Weights of a small transformer language model: 4.05M parameters.
Each number is 128 + 32 x the weight over its row's rms, rounded and kept within 0 to 255. Layers, rows and columns count from 0. Numbers have three digits each. The size before them is the row's rms in percent of the matrix's.

# layer 2 MLP down (transposed), 320x128, rms 0.153, rows 93-164, columns 64-127
101:108154142151108164100104123083169105155085207095156083102145172110112101183166103154168137139097127093102113169144089101159104184125072146106174116110075142102145105057116110157113142088146171
098:173099127135156087138144094148101083143119175172128134052146175127122196143109149102080141103177089237142118146141076119103100100161111073120099156090133203116139154150048118159188111127169165
100:151155192199154168107097165168095167111141143113160147189174158178080161138146113153140123132146098126176164195125076129135085102093076168117140163145096119110142104123145117118132131136108154
106:210155103142137158052104117174122071136153130125094119142141064146162140149130189150144132113102114074136128155100083171163111087173120107123074128111174098119109142094133143120129131130175099
097:106101186182141124104164122065063178129109178091109101154105114078128130117076160162099078093048143122160096141168126135082075115124123150117127095100137203064126089110128115103074110161106148
097:081177133088169084147108130088125129059126117157192173098108145171143163144110149112149170187175120141127077133062144145158101092123164120122151143124112161114097149104147119100153112118192073
100:173139107163125147193091120099123138078101145114082194098156152110120115106140120107118023166116127120174159152124122090075163106077111119162160123152151145154157123130145089119091129162159129
081:136108104120170185178076119145091143143092115108127158171125176124166142104101170118171136127147083081113111142096115123076143099088133074090140152133025120156142159109140191088120114154124099
104:135107093144128109122120127140111151160194131140062121111164091175129165153120176041109086155159128148147105106100109127104153129201107163144142084151124200111135157150138151133108207096122144
086:175105116156106076107133119150196121146140164121049101169157081069145166165131144122124151147104158132127080124139149108099168109150111107175127072172114110129055106165118116151130148124130171
081:113147116095105051152121136133122182137099115109077106100156141089098131096133100112189078097133115172143175170119080140174068114126104090127146143077127092163071187165097125111144132143119093
097:154135091099177098141144106104054132167084109117127105174120202163179062049122128145079109109157120096128110148126104119148145164094076121155133118187145158139136117152147166181121152151148178
103:141122097126135119162140112147202139125125098059077154174137154098118127187160161129155104165166107061144068097165128189088114135125116153128106158112119146078122088215150076113113149138138153
097:165129111205156088139119177149114173070143118117141153099166141146142125127074085153103168195065119133113111102127094084131100116130136065134157079173105131129104150123129084143156133114088079
109:091068160127150148157114146098091214076156104065083114095127154090187071186123116157149126142101108072119135106164123146080110143109129134131065139123159114084138128172145111130164071104084137
092:133136104054107156120183103106119216144135130192144104118078080050133167125123121156126149117105110138103148095123106141162115098130178172175131062087098155173106120132044113154121142113106123
103:078107135100088130098135167175103209169161160103170070165120117172102136157100104078091160104175088126165109171139062124132091130151083076118126157092161145173155107133151138068149108119092117
099:149122080108176135149114147160130107101154098087148159092142131155147103170170144154108118182121115107143080084129110155144103112108138119141119190088088119113110149205164119114056164139086113
099:105140135169108162120097165121113178134089145179104093148156105101181203063133128113092134135137142162169049132146098084210113117112100156109119058141144109117100118085094140094155159089176151
101:137117123127148146079118121124134154141131122092098150144094128125128132144097101192107202105191133167144133164132081174150157127168085104112108191123115112104152101157146156163120087161143073
099:105125131181093142205169161077123182118132139160097162094167214134116081110126131160197100140097133118124114134128177179091096091160171153119135158116113128181105067137056141155137154135104153
101:125056202091132134154087117137121137119119091086143162154170051186219148118074144166086143168047128145125122127150162142157103137141146175100142152112143157175100130060158088133168064115106145
105:060128179131117095121123158101086145101190065078116086086153161132147111105150163118059126181135149113110155114143147133063060095065137064098099183139147140142095123148091085190180177142165097
098:135161175101191193101157150147083105160128146097115137138117120151114128199160194090117131139087127143152111101129170090105140148131120101097095140139150115140184131164127180165055193094167142
097:115102137157161145143136087135125139080125170168120124176170082168100128123140181051133148096073205143101106132131105051108112106179132120093105133109135149116158170166136097149165144166096128
102:105118056149096121174089141175110162113121147080140143127115081123151160129110125137119106138111132131118202146087103106111107161137124138127125175120157133096136159154074141161094101143057121
098:116128088171186170145208134145129182125111159091151086125147106140114105152155123170160114144192186113159093164154093162132118162190154134160099132166197131125126124161161109110113123130050142
100:144099134118146137162172143130160185096141133116071093114119167091099128111117122094157176152130063133141162130131129087165065151153156182092128134112126095136065176145094099153135124167216089
107:129116139086172114115144151108112149172142094105145127126110153118071135102101103125130123129169200159096198076116156150175084101129134079072157062120143138142107169186109174142151124135118123
101:127099138125134111167121172116143159126103143144101122135172211139120150085123188167202144087115152137107125162189131084123066065171137112110130169103093095082070071101157111111115123113136124
093:123094179153129110060157185100156110182134197176135115178141145171090142048186064148083099153109100135104153123212126137133083121073128114193120114100202116147092096122087135126156128130108154
094:116145148067123134168091142140117120104144166139124126084107132112175161088156129106094118145166154127132183162163083086106145158107120157154098115089138113114077116093132073074094138156103200
082:106102123183162112193141080133147164135147150062071119085133137142127148187127161106132172154127129038119111190128144129117137117097173114062097096155083152102120134170141098097141141181151221
101:137081105164142164150091164074140183136067091148123134109141139155082163137134138114137146069120115142098110127133143132122234137132164116157124117092093183113127145173150165081138118173147120
107:118169144123121100142027131185127133112134183180102105139129108162097098099134172121120137111098089084127124116116146176139120146161159201079109179137145204154109129153123144064197174108112090
101:162109116086073149170164169141159092084112156114114172161101133116121133103125103153140123163038138165193069124134129130141156177150105175055133065134145206086129187079143109138124117167141120
089:056157107158196171157135167094165172106137110061166133138143116163148160152111174157157139159116106124132171126151147147126190164123103059103218173071142129135119149150173159084138073154148178
099:127118120164176190200087107102179129146148120104128085135173141100162091134144091146164158131072078137094163114080165128092182090161073197153167121076092188155183162107141129167086147049102128
095:139123131152108142109122063094145123122093146142163124168108104178148151143136085140106093151143086083138108138143142111102109110100167151093168118091217086109119082058181137134140096195077187
102:120114156129189129129096174118135155111115141123137148118130129153115144088141044170176148133089135111199104126099146155105123080152118168174169128137071152162142118137110081097109092157145165
101:117141090110107175146131071169151119135126163086105143106145154125181164133135217140132098108117107066122102093147113085153143079161169123120170077112071170106154052097158105163123104122075152
096:163114094129184095109137212128200138127161144106098139094151118164132134099100166183168092171136159137132115129153116104178131131129093129077116095155158134092106112135166181147089174185065159
099:180079148094156155135115089086133141133105114137121200071075154163134151065079109134172183166117170150113101140172088175140121149037100117160133118164087141129166102134103094161176114100081146
094:088120116120167164096156109158123059112193130168104166172113153080072151133134164120105098137099142129162123090081155052197114131130116050191103105117158078118125106095120130160126132109167089
096:087124102167117106102113098118142172101138188109136090179104124087178137060122157106149163104109170144152106172168186183159141127114126181159171139093186113130123159164106082157118111101101141
097:113090095152101109139133114123105141168147137115080096153108114099118142146146111080164141117137127144147141087118096140108172107169139150134195163112106193153132187158136129098112132166110159
100:121154116166101054111150119120167146143119165136082150156091097083111122084169125151150085141035123125150138116099093115115119138132145159054121146109150115099154154103142184179129124090098164
096:105146101125094114107156130158124130088112106175144084075100056161103091129170132130165135112133105131164196093160150098122128161138127177121184123132123114253129118174108111172068124137124117
104:148191163146099128119126102134158112163142165155156112125080158045168128129113072148097082140129150110144131178124126159124106146110118097139198123115054177151148115180108153137130182159160162
084:127104144100091108072099132154075129149111174102080151121092187102081099104177076059145150100126077122121168146177136099108141098112121119110098128139172123104115121080140182146138121157180124
099:115157135127191097165136132151081132054123159076120090151126153139142125115160217107144153133128152099063138087182123087160149128118100130197164142128116158133091168061094142163150109133111094
094:100148116168145096095143127122122136165098117197067143136118125172171119115094143071075121078127186145074060145097141149110104114132156176061133148159110097117113111139139096143095155109146102
098:113089124132196120103134117210125135177126125167157184163101141155109106174114125147117140232146141150123085093113164151151152123172137150105116105158166109158120111144112123140150086119159146
102:160114144113150099156110180105106150113135217098132163112148091131142092102059078116122145085205129194106119136134098163104157123085163122164086155190121140153175174109099060141151104139150138
098:094148145112133074099124092052147159158156189112087163141123130170095150147113135131091116105122196149127141156093098158156172047135126121109117103156131120139133100117070119107125157110144103
107:103128064145185209091130123067101101160137127129108121111130142199160119102168083143138125096108168105122150178184148143075130101073156164112173177156172177084166164135131198093147104118147119
097:122194131092144068164107102115089172164190111133059098114162078102093089082134171113081139096141159172079119167125106119132129150094109104159096127130115162137155160130141183126084199116167127
085:117148167122126114134121122126129136101119064110135251109081126134144146112108098194085128108119136147135104113093167150065078130145152153119169193144141141126116150146142111150128121093112214
101:091115055196085122175148127069139105159137142114083099129122141129117181117130189112153169137108076112072144186129093085119123184170143075125105092144149153126159113132120129091124160160139143
102:121182125189077166122184093093135103066136137117116164180160148155133122202080137086131101095112089122115191111108109152132144168138096099077135164090157204099115156160166149161126117148121165
101:131164081141062150186125135127143118106102074123126173131134155139108179169160097089161074081194162090100096151061097102133131136128149177154130141135101125138135113083086149082127173071160104
105:140177094128123121145130129100129059188138118074107151166086128103153107139125126145097147101130093162094101153127124175199094163103089181142098093192163173132118148134176128146193126119135124
104:138140058043090151065168143175184132116137134160089117118088186086129091094133116135162118089122161150117145145097156158157143160087141139163081142103149143177118150089176093149081113117131119
105:093099140114130197154098140144148142124140148136182152211145142160166182158146206145114109154122075151101203113111138153122130142151093158141069113086129141145122168112149115134141106158111080
101:180138133116132130046121134076110149089171159129159125139090130150080118146160161099106122112115127172156134148100159186161161173141133071158168126119139134094138096112132104113106145135196113
094:111083098141099137133130155123111121115160177085152104127081170131059079138076110073139093139175090091141148101107170075113151136145155179160140068070126160090106106146131129097142101175105116
103:105137144093084195106148175071141116150133103119075147163147176102087156080152110115103128143122129071096139107181131144072077166148109104165170063099089213129140108123104183099153149131099120
103:106150063144112126136150122111102129113145161169112140153097118068236158133095170155140107076112151206149136120094140099169158113161153072097140093099137142120094125149135135200164182137078104
096:082137087150190145131101159146074135104160106158179159119133169136132151128142050129075162117150112117124184132089130169134072221107108120096180149160122125084137102097086157121142123114140122
099:118169147085141104115097139128120191172084089166161129056111143101129148152115222190082139150103106157125092122139131100102108139085116160106117141073126098176086131138122185106153112144133113
102:109125110095098167081151134145156165119146136050107118064133102093082165077118097130122063117117138124113147173113193143151143156132090141158187120099146172136108190061099160159108151086134164
099:105106078141138098080139115176127119091153147056105227082114112136126152162150091155121158095155187132101150091150105085174097125145110063116123186148079159120102117146100167058136174125224103
# layer 2 MLP gate, 320x128, rms 0.149, rows 94-164, columns 64-127
091:102193203096112151127153200133077116161127080093060110110141052165094088182107138128121158168115080092127135103164083165109127121075177102132077061156086116162081136120168136137097142191102152
100:105129081078201144207087088089180104090127170102128141083100073100104083130113176130122076117154168137131108116156161123120168135186127118109082155106108154152134119134116076148087217088110101
108:080139086114107128154106163095085165160135159118144150106082169157109117145053139112114114090135095113135141086129136121099127165082119092110169156112157146050106185100137115127126162093157154
094:160129121148160095106169131111097132128137117141104109071164126175113039122091065190170133115181102168145143099144150098132138138114156136136123180109167173134133206066139144167097130082083143
094:134105145111131115165138144168113125158130114106124126133096093163154101128145155134132138080051127115149132083168090154157222126132149103117157155086156108151116097133155126166080053160096090
109:171180101104117105183148149132095128146188110116207162121072113102124171071168093083136111181090084097159137127183132173091109127140133142123126140062137114166147155121090076114134094116166101
088:119095098107075174120156108103092115152190133167101126106152127158150153106124175152127130122178204171160113118141088149157131133045036154151133124169078102134157132101097196109091107124133068
102:147141111113116143128154210158124104102149117120102167187167127117119093145056161190090143110086091108098150175172108124157134133132150117103098106109116147120115172095076093099111076182116148
092:155091125126097112130106134111154113138127087158097152154164097152189136173125090148192157148114061140066145167082097100129139124086115126204092066162090125120199127122168144110120169094137201
097:106131090100120126189111066132122107157119103110123111157070120147069145094110136136187129109120120150139169160146096168172108116030126176093116101146088110146162139162076096112096162142146177
094:201157113112181084111194117148102154180154097096186152132150187130097147157141135127107153169092100120113184036100144077133103146126127116142074186110148113138118130118059121100131102156125129
100:107057103198085100059161191122098080140115121139158125123084106160082094120152095068152087111152135102158141155158104141105168117109146140131143177105086191164134116125145145110090198139153110
098:065135090124134136143096180161149129107166169133153072125132182144165106135107193129168194114134161137235109164103126148109054119099164120174096148108106110127157190128127198134110150117079106
102:119102170187040121148159115118178087139101116196149109171106149125064111166102126161128181182135103129113161171114094064140082079131131133135159168123145132090154135130137049128114117097151081
101:119132126128150149109100107176105123196130124178162134075143161134117129099201118126129112144141126091136123103113179144141194124129165161120137126163142155172177131150162139116059067077083082
105:130120126171157090114089103113140124132135181112122129095145136181133170186098112065073145104130097096126114181144154134121128085104139121120146090075197065116117142131133171139111105134088164
095:164064119149117107063189117133146122124106087073147134140091142083135191117135128146153113122128121110138119169080177094102185136074089110150090116165145115141114141042109156142196104118152169
095:099135164116100118117030189177156100107133123126115124094080134113139137096160148098138178149090123130130150123127161135191099098124151145139140128140124163079154134109095140170189143147115146
102:110126128110149158156121116185081086153089115127140139134102169110071153100046161134103095097072130092134177136167065175129177127105130129141090171162144055144162101113057066127124129173159181
092:146173131091123142150072200136223098156145100095070193149166103105177120114105120104131171097165131103089084153180198125114172109152145150156105092115133133134069128127110143130112143148141125
100:121167065162162124118144118121075112148118149141133062093136128103108145155147158098117145128116138096133073168108146040080126164170088137130160088148047096114126123144136166167126154164099086
098:067135188143124164154155140087109145145134086117164107062157113112103161118102195109094081188104118125117148131140140169151085097059143054157139110132148159150164059147137190170101160143105097
091:091112123130150124159136160139147164101086099098135097140147084130130099127128124125131210096129174127137190138092130059115116105083112179170128113111094165076032102121098123118089089178101153
102:128153188107118145145159135127141069139193111150143123171097101177157156138019149091096088106138113150154102108155182113064091157097127191110185124147140101141100127092149182141141098161148127
101:143148201192132120099108130140129114129106151111149127158178124158144117099136142114153172130116169132160125123130157148137084116072135149163096131129116105149137177157170156111195203162140185
097:155129121131158079164155083153097131110176114079117130095143160115086097117058174154159126152054115098139116106167132107081178170100129118130135095099081086172116159122171136087125182136111120
102:185139135116136142124118144135192177073148067138157103134189098128125129083113126225181106137135109161197117175147164146173177136132127176140089134110117080137097178093126136126113132139174132
109:139176110097090105104161103115132100126129129186156098163136079150074156104133127160106142119100100150109202144154150172138096162102089151155145160120117103124114089119162098154155155143134152
097:117160121108129197134151096133162144056175140163130198169080136249082116156091157126119170086151139173162098141115136107107139130101153112070101110112093173141102048130124164170152164079160129
091:130102125159169147124103175146111093173146181169109152157119158097071149092150142129124150121110089067147202141138157169111124061099126123102132085176181134101131180166058126184219123121127165
093:199132120192175100139154132133151137166133133172122119147080082128135150146127120194074099122084108099118124150162134091127131087154125085093132153147133096111132153190137088138105131129088035
091:165132146172131132159086173133157162100093078146131128125159135116147189109166112099112116124161172147115114139155135193111121077155185151176139093195096089137121157162090122139094120113141127
105:117117119095112098124121156177166111077119118154120127105137151126081123111090101146107118112210149084118148132075119079122129100135186145099134169117133153169117095154125138075126144190154158
111:129142115136170175124146151160123157086109122134186139135166122108118118080067101091109149135134085090188106155130129068134147083063148164148194155100111146134052080150096169084095072167163117
099:126114147134183183109142115129085101071141112161167085078102109097128112174149142187150082140130149154077192075130160106133106145130158082107064066100112155172134137132162103088138123127148108
103:182147111081092113088166088136092132172114189212150105144119142116072094153146134149174139139112161098117108117082138136123127149153123186090060132136113124139141096062131156129138161131129080
109:131120143100099057115067073137136158134132132114125192119075133054088178111115154139102085108131135109153084111105111112143152135138122120150134153160192099083120097170168064117093073064159127
096:132116136123072154136133082125109111149115101118155156104106070100136121075096141102083193190129139120118148136121101152188075136128177118186114106141089168116106084090117093155170092100146112
097:134149119081093128139150117189102146104135117133154181114106122102123123146127138131128125139167133143132110152127115147149147129164067210039086170091112120144103101135116176099101098114131168
100:151128217125124120112109195141125125142077118107115147134083111162131143126094083143115132129125168151133135156110119205099130110131175165102121174193130088158109101129176116092073113166133144
090:121160160131120136160136148137132136145084102081052169139069111093156155145070107110123131174162149049089133101144101158086127154165128162140112115141122135136151147103129065178123137176161095
098:115110112111165094152110117178120109113115081124132116124175169152129113118122131116116097120082123145128144164157147148053162164107093137139147179139178129069147087105141132131151123151104200
099:127120133135130147092112109148141065164100168139180087161124153092121092101128093079152109095127156142111130147027128095190128173169068111102169141126130098120142167112113150143117113180115146
104:044104094168107205159141075108149138103164171043138114143106133089109091075102136104131187107173140163079073113121117124127167156115144230124140160134147096114099202192128127105139150170152200
090:127103105156127120181175159076130071194127158085060140128079139083137113100147160114117209128149136173137144161098127092123148168101165144143135175114144162134128102131130157045155147152128102
099:125130185052151135107136117108084057109147143126085153103083141157144123114123126117079118103137133094102151110064099200153114100102105089131105162162090117162176080090112123110128160119159138
100:136134155131107111152114129169120135174088148114130110114113091217128100161180160122111158162098112133174158121163170120076083120108123113102186127154111117147153140164152105155117091102070115
103:129142119105110151115148135116161146079107117148133161086121128139110129087145146129195127147091105133221100141117141150089107181173114127126137167121126204166105111125084183144106150110134114
086:144106112073150161078176147199153122146157128181070137098124121137150137113104146097105163125120102172167182119130169196128122062180086133114154131136091136086162137136123071124158098119144140
094:136117137147076148091097151150121157042054094085102086147151166143082105160103106068162146108138137137096058094162138106125094071123133163133131117129129163112196079151119161184168105107069135
092:114138188115161148173139107117127123116108091150094140110081109189135114235055163173155112116115190120143152070162177129155094086144094141104098167138116132143162109166124177110133100136145179
091:163162148097150130148076150105176126158057105136102076180164172125093177087166136109150135060114063149108131108099131139126131138060089127176081144141167148115113082154157121108131158126075067
097:155128141103184120111092187165158051155139118118151114133164142186100102155129143093150158148113119128096109175128127040120080121173116147147200125074128129060096105149149143131118142110079137
094:165055122092114076098124118117159101147066109153117061133101112114179126145152092050095113144143161115109082147138138163133165096177171203139066083108155100124146137156145144143134103143121112
102:111132198162138122159152164140139132141100118188106087128109095116190117111107157174134124121143117122099078152102146155160177073128161122163098080112136065080096126092158114198118110220139107
094:182084134145163155157135111123111118095091092100199078102088148158116156114154131147170119090180144127117174086083116185121124116129101162175122130093085171137164172147131162072129137104112079
087:165138088158080178155125160150138166140071119122162050138104181130135127182102135096156137160124112127173167065179142130128142127105131133089140145151128145126077103109149125173148109140179074
106:149107125151160106039093121211165141143185136074115145138148132137072171142149141121177138095108099171147119121109152120119152073083168103141136162098171148119160169115220103061135072137142135
094:082107115090108079120175136207069170133093130155177190183133158110050101141085095122086141148137159130164140122123129097073142151106187110130151104128122135230208149140150164071111119112120108
105:167127160107151145078152134128097128110184183083104118112129088174144147099209107149168130154021115161142073132155165185178121069135136104131079094143182123138116071183141145151091131156106164
106:159111127173115106180114060082119085109178081133165145178110114139162175175127112125144146151215152132107151151140167137155111177109133076112108083134127197137108110135118118163117074159081165
108:099165108109229109140167103146156098139098145135123085088082114163089090121086089130135129082163161096094128090134067092187149080133104143098126137087135144142124125162127115100129174174127112
114:094098154163155121128084100119207050151134118142100143082137155159144168085139089143145167132126146098171097110143171130129062142111161117144085152222154116166135119092124163145108119156127137
100:142116158135087158071164144085153086099133136122132108143125134194109137112132121164142116102098104143097122138112138145144134123123153076094147099122121144094091088090139076140083079180158187
092:163108129094140103104121147109178119042154196084174139059118102093146110108094116135173135084103115115128074103152141098176162120144162196176083151112151126115051168150100107109116149134092129
099:092120149130152180097123161159124089149104062084081121151152085137120136153100175131087115087139132112143125120128117139048118117050162142139167120141063145124134159163145114100115092137105095
096:134114197116128183102120100129127129128107152080121166158160115146136172146133110123154188139077163118114172159057123106076087099137118136203087114176186074122145090175105174112129195145100115
093:139149164196120148126152168134142080138207107118119101133130125167152146109183109115135156132129107143156133099096076151098086165112145161110165082115092081120112113089143143118175126064089081
107:078116121131191126120070142183122132125102133136156095145092135077083122187081076173166142180086112104138155110096126122107136186137100171129155097178127156108127175053149191040094114158091110
102:192082094024137101117149150155084144151212125147149141098148191087085180105169176178145112081092118064146152070104104143135144130109112084132154077165114149114150167115078126138104167064138101
096:116130134125160101081181199167159106118127090057158105160127080109132172125097138094096113133063129148150158124122109168139119149141149117125102151149162159054128154164164117189189114118153084
# layer 2 MLP up, 320x128, rms 0.144, rows 94-164, columns 64-127
096:133123105174133099087176084158107141166143090176163119151179168113077171081160056158115094128138160103146175110112144096074145127156109090116176149113090166086174107193152212140130106103137117
094:116072100139117171123175128101126139090127071179115101048129115095114137124134111191130141130124112183137077081179113109139131182109158093114126133135109103152137187117142158056096125141178156
113:140168088121147135147133143172088198149114108053133143166104126108082143168117093160194122139114096096095145098119088147161176158122096136143141154110216124159128120082234113165175146162136108
096:111147100129123098142100159142147157092159120117144112161086124106182149114146133067125144138167081088123109160065125101120113163124163028118109104125119072134108103109142130125141154154136123
092:106120137117116069116101099099109104107105142176251131124189170191155151096085085108167163183126133135116119138100140153106135133187111068134128176113075165100086118131148187097112158091150142
113:151140114142096129121180194137084095102159133097191141070082098106148151100147107132079193094104166137110126086140152119136110161124181135131114107096117172148163183137080136127103122102182166
088:141104134094155164172132124164153151119097119128151163089115146060100149125181096093135157165082141101116166094144122117124153119148142122174165131120169175101103107160150091185125118134130209
102:132175113156159096091139171106158147161121146101117124176116165181135109157161152175096096131119119103151213218154070188084126062081075183192122130103119154122176147153089085130163155126124150
092:152113091096116091124195111121157121111149149148119145103128154134181168100141120116142092177076086181112103111100142130117115125106140124061110141146136082075107141115133143128112142111121156
093:102127117068146103086152151136111104154060138137071109113097093110077165146068117156191115164100129113082155176135156161175085149152182119095123120110114134085155127133106120143138145142135126
100:145144092112100202113111113112100147059077142153116103081085092126124117113108195127098170108206107112177107149146067143103167147063144142151154112132127132173133076135148094118145110144176123
099:177160169128166161183075042124051122115120089166129134102096137164124088134130100144044144121090104100088147101128127139127164087131106156118123100131118103141153107155114110098122087095069134
103:070153116052142129114098125117195116133171154116126087130082210141114089100140202062172159126172107100177136179182115131117141110081124119145075133154136136140097175120088153121071088154153078
112:102143119125233092177080123164103136118131143049148103116092056089146113105136118141081075119131156132152133115145141129127106147125172138163088089137107105097107111169169113112162149107151157
107:137123127130125114119107099136121091156180104118190148139129164163177154182115114071097139140161091090121057080113209097062166093130142121082075176135137130164095125103121110142075150109128161
099:115154131122166102112203068113064085155217141131174120133154106112173095164129148129113104077171108127166105146131156184107166122127133128144124101131098094112098095087145123154118115078181186
103:182110124095151144080097140106123116135155130128132101141083142090190120162106159079173130156078097154128140153128115169105114118121140128109107072030195131131144126151145116124151151108128146
097:095129225143105149127098111106168157161067122100169166136081102123170109119071155097108136147103135115116147163129122140164108161126035158101161189137150136065101165108162182163123129136153148
102:109123166099115056077085132142116071121105078125149192150114121100139161158139165156062148071108128110109135121136178102166119189122155160189123149048146138142102109079112167123135110128132114
098:093167140121129156161121144133251110140132088096080233156135144134154141110168109116101148115159116120099116166118185102170154147155160106132096134115146133154091174114111125155125076103144124
098:153106159109112167155022153088150147049173139119137107095066173115131104134153164132158087170043110103105092144120194164086125124163138131103067120140159138126100124189129125095104133095167105
097:112120157146092122060101145124136117162110121133083054056172094096137121139184090135179090162118137094115140123138137091092151154053116108134122127093091168119084081140164184149136109102121142
097:110157092160149135134115131108106108171125056156173151120147181112135093131133168179113145139139111144111129131136101126207139131122154114120129159188134178171138112154101137090187164113134147
104:139110130124125117127161131161104159112089142157146128117078176142139162137080188114161173151097171151044115132137108152070109115154163150151122160097126067052120096110097145149107137097114115
100:117177158179105101139125133121192133111138090094083087170205191164096155076121134119095110143178094122154180138148153117102109116108153107144104169101127106177148097127073172130133151090138079
107:199149157117080145123093081124106079071141126103138113134156189072132065071138146115188122133130080109116106173174132131146121077084127211138119139083087120112170098110175062136060174190147094
098:110215112142124123122119176089150172089112110132157131126130057089132068129088183097123073163136126145132102141152188189145127135121164073093133155134126150192116184105175195059165126141155157
103:075122133148113115119151062058106094124099141194145154133105101208121153116076131181102113075132097133174142110135149183113135105147149177076168202095091167095170140154149101134111079104113115
089:112114156101117141122171164156180123094155121082129178177091193171108090160160120077092146077107169120124145122118140140131118177116179105090160149089151141108142139153102206170146157083144121
095:104145164151134102127135196160113173151122189165088116138127118124170108062177128149162150085129080114127153174127191112160072111144120136101111121138127172088163086145159150176127091117152195
093:147131099116166095087168121130182097153196093154088108099134140135151149104089086148121119124108058140154122121166150122080144161100133089150180146151124121137139106164104160149229121083077064
094:111148130101135099119129132164152081115142165101102122122063149089134139135129134090197168142141115134119144126132093082124093132127075101080160175061193155081120116097143144087123116126127164
098:144110163161079158123172117121099191143156098121152135101147154114132080182109154148194164143106124172113148121124138184086121158117100138133112102184139121115108190070108113155194117153145139
109:121135060096125115109045081089104117072112137108155124117126129113177090131106072120169141147130143133110136164121200107115120107157115122133072112053171136164131134218155098173135175126184103
099:113072094096146089189098154157148184147080075099092159148141099118085112074083150133088125106106094127116169198172171129195151105149130176120179093092149170053108165121113106109104114141095127
110:105047139175154126153091196150133088115118102073121084115121125142194105143095129109074129117165097144163164133157107133109153075100163115169155157092140026127146168135138110147145114128118178
100:125134109193121207168162122067152120148071193166176048131150120187163127147139128128175151132170125121084174089206138154125116129080121186167105116118087174139146136121082125115131150135141141
093:125109130129217141068168060084035128121134108128106142139123070093123166172142124110169143138121132105139057084173110119150137165159119095143117148134174063148128127095108094125132067150081164
098:166154125152116176111128132169130136111136188124114139095137111191129086111119106150120049147136175101116171099104087133129197121106092165129171095138106124164172134150170092164141127145130114
106:162160103174193113125109121158142116154179092108108105123204075172193057101103130101118114186149113182115142159112168131119107093114074197142141099108120079126153139115139102051166108183068132
091:131155122127097178180107151094168142135129126192170149113138129132121184148055158084134153069104116104140140093098127145149144124125105164128132195070168114158132194129135204112157127146070160
097:164085153128097132112131168136126189134158153147109142056094158134102168122130153123100089115104142116138115128185140127180162113085160070114113124149090131142171134140110146088064139143198056
096:149139131134126134116121125123140095130090147126182202106099162095158125137135088149178112115187116109124161119132095052121137173129060091116132145159159119119100170128135063100116131145151128
105:122125167180146187120135124111128160183125157107086094123139087218137125117096167126123168142162113128064080126140090152152127079108160143107131113149138107087163137130125133180190113150154182
091:147124139115083154156115154188096190139156108103145107105174140132094131132111147132139069129121113099104109101139120157074094155193132104154103083114174124129135120156112092169074125078103145
098:118138103152058100178105139094146116097137121131133120122118141127098147120104154145137161133091125177111108105184087090139145118135154178125188043120165114084120128137114148114171137087076124
101:087107114050115155122118099105138124112137125105100084098156160152164105077167104085202176155111124135111086136170155125067109150144139069104128071128142097148098172094106153188142112142156106
102:192165122150148141117108131151151142135128185111113187156070120111112108128151141109114123091095139138096077168117180109053135083181170125128071091134135142150145109125131137119061169226116148
090:156159136105181144134140103135134108149172062181121105113099147147076077105147160135109186149096136128189147109181101148134174121095095157158173141137105141159099161201087093144171154169111161
092:142174147119148142116090115102137175059086109142117147085146170157069083121093129124187096083146145122111142136146085101118125107136134117138105084143113171161187140161095139118166116108133155
091:125153217104135150168090148134090166169117114125098141129093056074159103153102117131156133161163163136192217152108179166122154131139136129143158120113108169125138117144131148059113133088178134
089:113129142097130116068109111095127083138199100153196173042150129104086076151107109097118126170121117133157070104101108070151152163171096090129132130109114110145164124153143130107127172122195110
100:128101163108122102165169141142125142177087152050120069081124111113154097092149101145110174080080150140126141128155107151077137096190176191114139115132154098119195132157150039085084170107135106
088:127095107095162158131142081146095087099149127139107173139166144135157102129149116140102151145151117111111065096111097045153146132119105155109104100140085106066166139171173140096142086176173180
101:073107185127190114137086079171161110137156173189130101164174105103098114071091139101128081164074079129091095103081136155125091146167120130111108077136133160091083185143146140094145135162117125
096:137161182137128122123112194150135116144140093127108163083123125166086064132089163119082111138120111129121114170180126101148084122153167089079116148118081127148100132083093112129100101131139111
089:085119137078125085126166094137146104100165146119133203185141150108080143150125120137172158079165136102066083135097083107162099112108140144137117087138125136145107113121130153128073117126080115
098:153118138125112132112104175113130044099154118072146137126159106101123129089121123173145165134150119108130139136080143109138081136181170138154137148122159152123211086112136199096098123171116149
099:197162156160081150183190108128143157117060176135149100090127162103172148059137139083172154062138141136124163107105160158145166146176101116142134136080149131139071175135186122130156150116168149
101:151107094119079076170108154074162124116106101109155141088176130115119146175058197130115097166113114109115095149103110083098118189147120188138160172120135150128120164135123131046128227113134135
108:126182098143055121148115115104168076148160143139087140151112125062166177146120124146068156124120137134096100100075140186158177109198118175107119161125146192139082137129198116109176157157158138
104:133210171087125102141098099171146065164123138149131178126148123121095134111134101165117110170109202145126103096121117068186083078149143124135119152089146148169123077136142143100125195082093077
123:152182108129158114125170159126162092142126124126107115102136095215152125149207144094146117144165121110172132111080044154146147114111141088153159134082077126115201194157147103157199193118120117
097:090186144129100060096179123174106164140120141119141124107090132088105114146122094145042160130155157171133164137082089094103139109100116150192124109146126192191145097168134120176162159113156076
094:071139116100167144167119163017095135167093105094128084109144177134115115064093122163136178148121111140099150059162143098169156131098152120122185114115163170078151142110100087174143103145136129
102:144108145072205085129119175089131100156110134084140120152159162153210091170167136138087103133112090090139158128057166132107169071114116135139141095143154129137035121127127120173056087175150103
094:142175088118118121134136146157089116214119129123133176122098162112202130179184142122100180175073164148118151115143160094100086154115149130098096183109156040141119085142117120066104113171123168
094:132113132175183147115124094175128131096160081157171139137126071066133102101108136136184171126113126124152108175182149127130059134190159184155093118137136095111124138143077145150138086106084185
099:106126092118083092140155137081113134136118076102156138144160175148074182053163150091125088140143115136144101092118123184100102172137140138151127150077177172105199113161012110137146147089131134
095:128140122119145080111170141131093122107154072163145163158147127096090179115103193112196101128112101114119226093131096098078151151143148110129147145189130112092138139112074154108125196128158152
095:112157100084112127118123124106134153135146144116138156092142115119179135144112122176091111068119177136147155106139151104166152148132084069118127124189101109164155098114179129119119150078146150